From a checkpoint of a small transformer trained on Wikipedia.
Architecture: RMSNorm before each block, normalized queries and keys, some layers without attention.
Training: a variant of Adam for these matrices, 563M tokens, 8593 steps.
Each number is 128 + 32 x the weight over its row's rms, rounded and kept within 0 to 255. Layers, rows and columns count from 0. Numbers have three digits each. The size before them is the row's rms in percent of the matrix's.

# layer 3 attention query, 1152x768, rms 0.0306, rows 389-439, columns 128-255
080:136083151193124121100149121113127146130136168151071110106120073157134137094146133159086220162126078108045107110121100124120111167139143093068125198107180048116150131129151110121176130065119169125179074175117125152156115128137146171127116121138110135039144098110114115129135113079150086142161119146145169184062126123073104173124156168136123179108180150148091113140054100103121104119144
153:098124146065131148171142118133137108092088105143137122130127148098080138127136094095166081117151167176157147131074192120135170088147092160099086097146086179152152155122081111171096145170185107154081180118180145115089154123132094090136151101154171132141109182164136146117136171194128126089138142156106106061171165163141135051149140145105161081154099122110111092091167154170180178137117
080:165144080126156102123150100116112167088109119067140102128156122101118153188125107138086122118147158153199135168097129179069100097138178137102139160155086130166107150155182142149107113168122100137084140065191145177106195173110119111111160053158166130207079201097070108175095103185165127130128115093168076153100127104145126160126123090125131146113091121115156152134144106146128141172150
087:101166161085099160116151118183169102085080145105149128093162115132055175180110122090161070140129163120116111048106175164114114107119100183126095061170122169121184101177109117138126131192141136163120110079181150092057179133159111137127127070176158113080144136133158132141130162173103146119171174116145117102121160138139119129129162140127152085107132109118133124123105156153162156187121
141:135122095178119095100128150116114137161156147100102164089126114152168116092134156138101155126113061064109133144169102143132098179113120064134163142118174080103121091139201147089151094074073137134171055156063122151187070116144169171093113142112080113099147060137148108125120078071118167162113105121170122182069137087103100191107099109156090158108150152131132148188108107082101058132147
157:069123138152129125133082181110113137162144166137061115123119123168154098019139165127107094161110113111075140084115083136144114140101143073143117123105167066100134111140106153100180103108102184115141085162083114098167036066125151155099102191125090091058179076145165137116135113048094172186058111123128154151099124141101163129140111092170106148108162124098135135175094135120119064116152
084:180132128117121147151129110159168050163176106197169146179086159153136130145126128127132148169112164131101103099134062073168185099144130131113175163140098147148099136120106138158121158092110081095129113143134152151127137125067158080179113175100105172122070147144118105114139149155124077035128065172125135074178155132117166083152123186119137170153129108123130133151142108106157207107108
131:157144103161150104084136112120094161181173099122140151127131102138130161137127104204094130088117084098095135150177096104120112193081165076130138188140123104132085124078187129082095139093080125121156072160052076154172149125115159142096103131118095145155123136108088121155107063138165118111114103089173098200116084095089097182142146149111080166091181141135119159155110048096068123131126
137:124111142063111150161139099126119082083107094151129130151128126095091149172147098089173102115145183184166130152093186126147178104133092163122115099138096167151122152107110106169099122146179106178098161106138170129101180136092123072158179091116143136187081184130107147140114177199158101060169125150096103077187159147148127070184118139075165100138092118137099103077169158169157152133093
084:140077160116210122084139095179128156130109109148186189126066127140150170145143108177136162160154066070116087085141162143132110125131157110151202071097116147159079046147218121150121059114092126178182042084139160117172147146156188127120148113145121168126084102124081112139104123125147077122170100199145139107128118111135079090134079205154119155122103102120133148186169151148149154157105
087:198157151065081101107157093201172126131118148153165165138145083127137145177144121106165151127086076128128164116201133146120177114119071121139143123127133151124144110127180145115060100107129173153171113112111125129130161148085180078108103161119097161116099132083107128149123123135106139078154149179136093137104128159102116111133145124107159151066106092155128116078138125135087192098115
079:153145123144154120130169124074090133119127139135131138160163148119170088101120139149165133099124109101187124158104134104126134167084097066113164141121144137135103144082158155174147161155135092163138132133133081177121164114103116068104109065096138148192118165193102143095125112140159159108099175086116103173097101141127098129166102139122167189048138100123120144119123149176120122109092
076:136154148129104206121062114122073115101114120116112080174107080104139101163125124126107143130121162110127113185120144088143112123135163138130130108138124117135172148109116125082170101099152159132054122085145132108094084121116156118113107089119157116125137138111163107062156073099078126108118204142141132139130129138060105104119084139116144154108151092145125107160107097168056129112118
082:127125134096133141111125159131140063125155161123146067123128129112160148136176129112148166134104109149093175068148148188158056125137165170169186144133114132108086133097099110117118112075119111175135126166096126119128086119100101123126146173160121087106129154148146143175119138139159140131115118111090161064155169140159158161141129153169112136239148142127139149115145116136192131186191
080:139167157101144148143145142161140138156160143123160112102107119108158116063077107122082185079109100128068164063169097119075157092124042103122143120074133173121139118111192159078078094151077151072206104140141102131120150163170136169038158138095168125092089091107125092142143127151084086086135082155149191101149165128123126099155143137113120124128154081175097105161110074122154137138129
081:163134121194123124080142146113116092093063073159133161119129145119092114120121125143167140101117111117132125136169142121079067108112113123142115148095109108120094094104156097061149137137129046166118098146149129118144160141143080170153134163124115087163125136136074133130074088119161124129120157152192026181106113115104097166109191092055088132049122086111146116161190087112131120120116
084:080208188047168099188084154219136101109169145128178100140135154118171150138111100083079125154108133116093105049121162165142129179130144107081103110074120113093099079153125190161101079082155169148050126057119171184158150118118118171151106131126130162118168096123126090088124144162066061105151127146153153125120152143109142107100140174135131192181132116142152127137105126089121134108087
082:136190121136113144168096076140128129161149119102135095130094037118086159150109162127153126127146118055107151112149129083131104159118144128162043154165140162136148128137143173126120164074134138142147109120078114125139146104125096147125131110148092170085109189153129141137171116159128079128147116117119118189180157172106100108055158154112127112051155132128075118110097155131094133091130
080:123184153088106106142140082126173079184136129120134034144241094115102131161148139071150164141138141105127115090125163166163145154176182086157115096097104139134099128131073094107178097152170104084201185101179126113145127094158079144114182154102145139131161163119159150134124128119070175181092124100191131124167125167112133138122095160159141066112153155126198103138186158148144114127108
083:199149179116117084135142125157125137106157085136123134112122081071088131112152121127138149071127072111093139104148106178187136100101082093085122076108156196135075038115147141115073090119141134138160136152079167149136184115084114146136170100116114098139139138090107145200088178118173142070202149111148095123127095120093100198119111144146111165128143099176151117138146101142160087126159
081:108142129165126137115097108075191111097117130169158102109103154117146137164098151118134081127092118160158104167109105143098111098163174131105161073170183145103137147157156174209134146146171113085123140129132165078091148176142087135158154137184115100129139101109105140177165086081182086130174113106110100092083137184138152162126188129207106124114076176117196137145152156144166146101150
079:177148094163141139057103081156165137086136181091140099141136138077097164126126111154170127136128081176096136128146099106128090100151164146153146140128196040169157159142089137152134132174127134147156123114193135124136118152172138131134101108114172194103180136072159129110158120093064201111178126132144114128165127190126106137107121163062122044121094182191204131153094123195168138153145
104:080164143138131174127055166076104140160141156093073096150078178157128129053148159126107086148128169175088134116081107096159089120133179128113144156111120097155169183113066070165167170125121125101073190141106105076109100079168105111134091171101138112104153117142182132066170110110114099171063155096119156145150124151193191113124088071144140054157143118070170159092098182124161082116128
083:109152145133143157048152106133153118055104120136095143106104181133105135088126096141110168188071089095121094087170131103057115068115104197127107051115119120131151132112180162158183103165109144149150073161169139144109161128154183179106163093141125161072099083109155053071215140132103112098118123181080109132150140120175119118111160198119150137145108124122123175117106091126113204151103
090:050100101147125147123071120088112133139133125092095150118123149155067123135138174176133093154142201186097135121121126117144121113129146167106128188120104069140165203098125078122170139139083128077104187145141120057128114126174066086129124153127156147090114173144163177078151115106109132199017141065079162127145133142182180117128087047105156090145171131103151165091107143099114079145149
081:112077112133144118079112073225136105107067142137120090082081131118224130083102101147100158173122077174106105176064131126091152099146169141114137044088144112130119159152122148117161062101131162199152044129156083136147149086119163147126110108191185137120105089153133118037106152132104123079172133128105112123122128154118144157100106128135128177172116123150116139090117080158151170147112
080:134212161096091074132133127082194111118087146182138101131145170113140161060116141102119117185129081173097155106119113148167123090145124134124131080155166151113110067120086139136137132086178210166120123142196118142166117092142114141141078118164127088103146110163166151148110197110181159103165125101212101155156169181155126185150165153203149076147177119068114072166086140159184097136130
087:084134125107159169135106154183149123159194168087153178083095106146123150120139135115152087120120161107083141065147086073179158109137070138104056199163077167087128098135148109124184143151114142096121118176083119134160090114191109110127124165100105127050145148145172051114147115131118132156084163134113143123109186103151181117142129123134157169152168077110095146133123159123108167145152
083:133181126086109136082141155148171135122125143161195117096141117132167161088195081121118138150087126154149126145169171120086171106090174143132094111083174138105077117115121120114062111158150081215144117175086184172120155176171136133158147096153098125166134080137137150170164122131158150133163125113174160137092077100132150152187121141111135114182168168089111187113113140113158119166088
081:119147121133085090128092140076097164172113074149142129125091136122118145104146102125160044105124088161124103092106147209171118070121136128088050135103155142137119086149054112118148098110147165120097138079144142129130100126125148158128116174121098058157108122167162079142107121096133181121206111179128070165115143164086150159115106100140082140107122121110104096169180110146158118082126
080:120116166094153112096127163185142126075100094118099116105110087139107082141156163179172209127115103122073157123103170071138090163124185083140165109148083082172162066143125110134102129106157230156175110105124150139161113126151129168194106118134127119110141118125174146113105167115139140098116088110137101105112159089123012206078098139128160143163133166124154121175149104130091144109135
093:127163142094115146144135133119144066145127099205166129112135174152178079124138119042174120159118141142113171107144131123165158141146067117113146090109161132098114064172130154143152115102163146125120157094126135135154082086087129126130097140119137139168138109184133110152127152115132172064110115131137138079121175143113166075132162086116109155139120134087130092150129148086139169076118
076:116078112167147082101163121100039149161116103095068136121141054129102129102171101129163119091140165106176177171139161158116151189154101183157098168087074092108152146134143077113144127199075077108127141152135094101103115115165165123058152156127117095120046135148138111151117089138103101144093163119092132115111077065147129172135168133142157126097095143105151131119146139094078114130125
079:131095079141172071159145110134105108159159116130112089122175153072108152125164145111139087133166141129089147138129082134108202133131136134143065103161153168142152133089108148092084169140098097095176186147099103108191176090090079121103127115121115112108193151139133218130109147149177064167128125099137160149150125113165161142118186114119151108113118092058116090124134204149102150139095
081:115105110111149146146068169108067102052119127113102162109224135131101123175225156095132101151190161122103126153204210154108129165088181175133116168140146105103111090174134123150148119171138114101128096092122134113117098094107147134114126134071097104085159164115116097113199073104081180129095157111146130089101178073175131131150097107048080128124147052120109193143205167142135131094088
083:139188172099096163081161114129092131141097093150135156110140116166130162126096159105124183199098132139147120117068138091161140125204132138146125131140126131171132194141088096164089149138118168175146153120115147144122119132160105082132129115117139081064127100183118173130102161149155170131080194123072118119157129138171212161142090128175165106145132156095110109110083113074147080133130
081:109111151162111182115133124147096131148122118153118214123116098210109115116130102178084136180122116115121115167169204120094120092121145114105165061094152127152145161120216106124122155164128143143151081079091136099126149144112155138148170065145094093168092104107137126088123106109133118070116118095125133157068119111085072201096117150091106143139158136145142132157102104122161073181131
079:096193140162119112154162134134066170148143129121141105135128115105135144135098156133076131108153177163112102149157100174124092167119110135114107181117106135112073086138104127098093058050099122069137179053134129109146126127148125150139168121109115099128127139062134113124131125144126144146148157125181184144109112115135150130168119102106096175137103148162085089139108107113116081093111
087:104168105104112182120108113172138150124090167123122108180151117126090143122090104127099119170112110163133117130126122178133109068230113167129150134101094187166123181117146042060147118096093167174140164119144129055127100180086107171169157107180134103126181146120127115082093132126119072151134135133126150136086080145121223113168130103179104098178107109165155094110149052130150136165139
086:180178145149143183150142083180132205121166086124139178113115134107162106160102163097132147112136091074152143117183173074104150125125078119143088145150076154152113183096173097100102137116092190175165148169077107145100139189132107098056176122197191175107080126123113127127169119132089082116148140111160115079132125152074108094090143110114128135119122161126115169146095147116123096124116
080:086209115132170159136060133150110099129145150139147101139192102123126149114106073162089160125177132123104107095185159082096182154090110135135167117087106147065034088178128115124148113129185141153103162074113165161150155092138141140116097115173112097154134130097122133108177131143124148166114096146102089165143131183132132085123156131118112155122173128171157092118081100152079117082127
083:144170153171096134183098179075165162131164131149111112175186191126104099169180158151124056084169150171168119139195119126139117145109079142097174122129131116164134128176117082107120155105068111120149164126131075089079138119103142093102138121109154045150117145122130160146148169159101134163103128100092129086182079107171193153127104079069107111097104115139110074118099144165080083151122
083:109145122148105141099121115119159103154094084166115153115122100133144187096113095120122142127096107194113083080151072157180140133171124156158185133137123158125106167113127135127145127219105127097123192213190094115079150172132102145149128165185159175108171117123111157129126142167130069137102110154180099115104118155107177101085126133172101130159134176110146151100118072119163119162141
086:171159098156161189120136136110076161131166157135112161187181065134071157147158115109099121112145182092110153134136100062166145170161100143124151148164113126119143234109088104100147172165110122082143153137140097065111145102139080134108187158175128133086109164122126152121130119178092115163068171087116133190132143153143120125155117129096170093105177140100149156093107136090128068132115
082:099171152102102134116073170137085102061089116191115122151132113095089128161114102187117074121140196162041103128072131086164074102127129144106149147108103087116126114116067124134157096127173125151053140083168127116158151101162123126167143156164162176150138091111137087085173176109120098120096117117097135134120112129083154101120157069079088182171115165110138100118148108113107085051126
081:069137101153140112166197174085138096132165133112115125202130161128129097206145131075193112090168148123111132120153095114145168114139069171170097172137118142082158130128133141146138143148101114096154171174118077087052133128135071145083128236129154157084074145133142087117142162118119136164018120116108121110132141131149195076097130114085111102136147102123072138122122162068143178123112
085:090102104131162121195127133137140120169187209116141072172147130110102151118093124149136062073180158138161139150061138177106136107094131111144158125155112130110151224107070087144156180153097176099127151215106047036121114122138104066091130132145116084103140168135128195129178152107165138196093149077130169127193097163188191044120155089082138079129130135148167091118103146128091119172146
079:163131132146107149089109115110127134092111106134102106139145173138077170138142150145124167097096109147094080151140138093127070164164186125115148149151108129151103137139142089098113165070077147130081136126111146148134153136131112121163163079121122222105166098114123117122164127124117142129116171131106123180097104091112097111089131084058120157106136124155096181134158150149123112112126
087:225167184165094155113081085142158128096073117154135170105124069114162097167142112210121181114118117096118141190154128102095102153088130081158161093075132136187078154119152100060111110160110079139128118072138134174122183098064080087149134116165135129150131108094089182112117135158168104113141150069134105167094077124124116151124137132146148161110169150083128134086095079161121154191127
083:123120136138112164131158096099134230148154135089108113145156104174107135108159164217091175124133106132159119189120117125122106142103102117122188184101173125174144185067107102135080171076093091144149132142096115114139120143137109115110141080101099105197098134064126140180140131123099148168134196121074161132106112080127067214158147169054160109175132128194099104128102114135127053158148
082:086124053115137113159149108049094104157130151129145148121124128135088156244139090149109129127169111136160100164108107150101138194162105072162084163191107114078151163151126143160067145123160125111143090089155097125150184147147089133069101083087148144129103159138135082095069127158129144168120145127151140143145140149114120145110098142163105159139148128138133178091109143060134193144137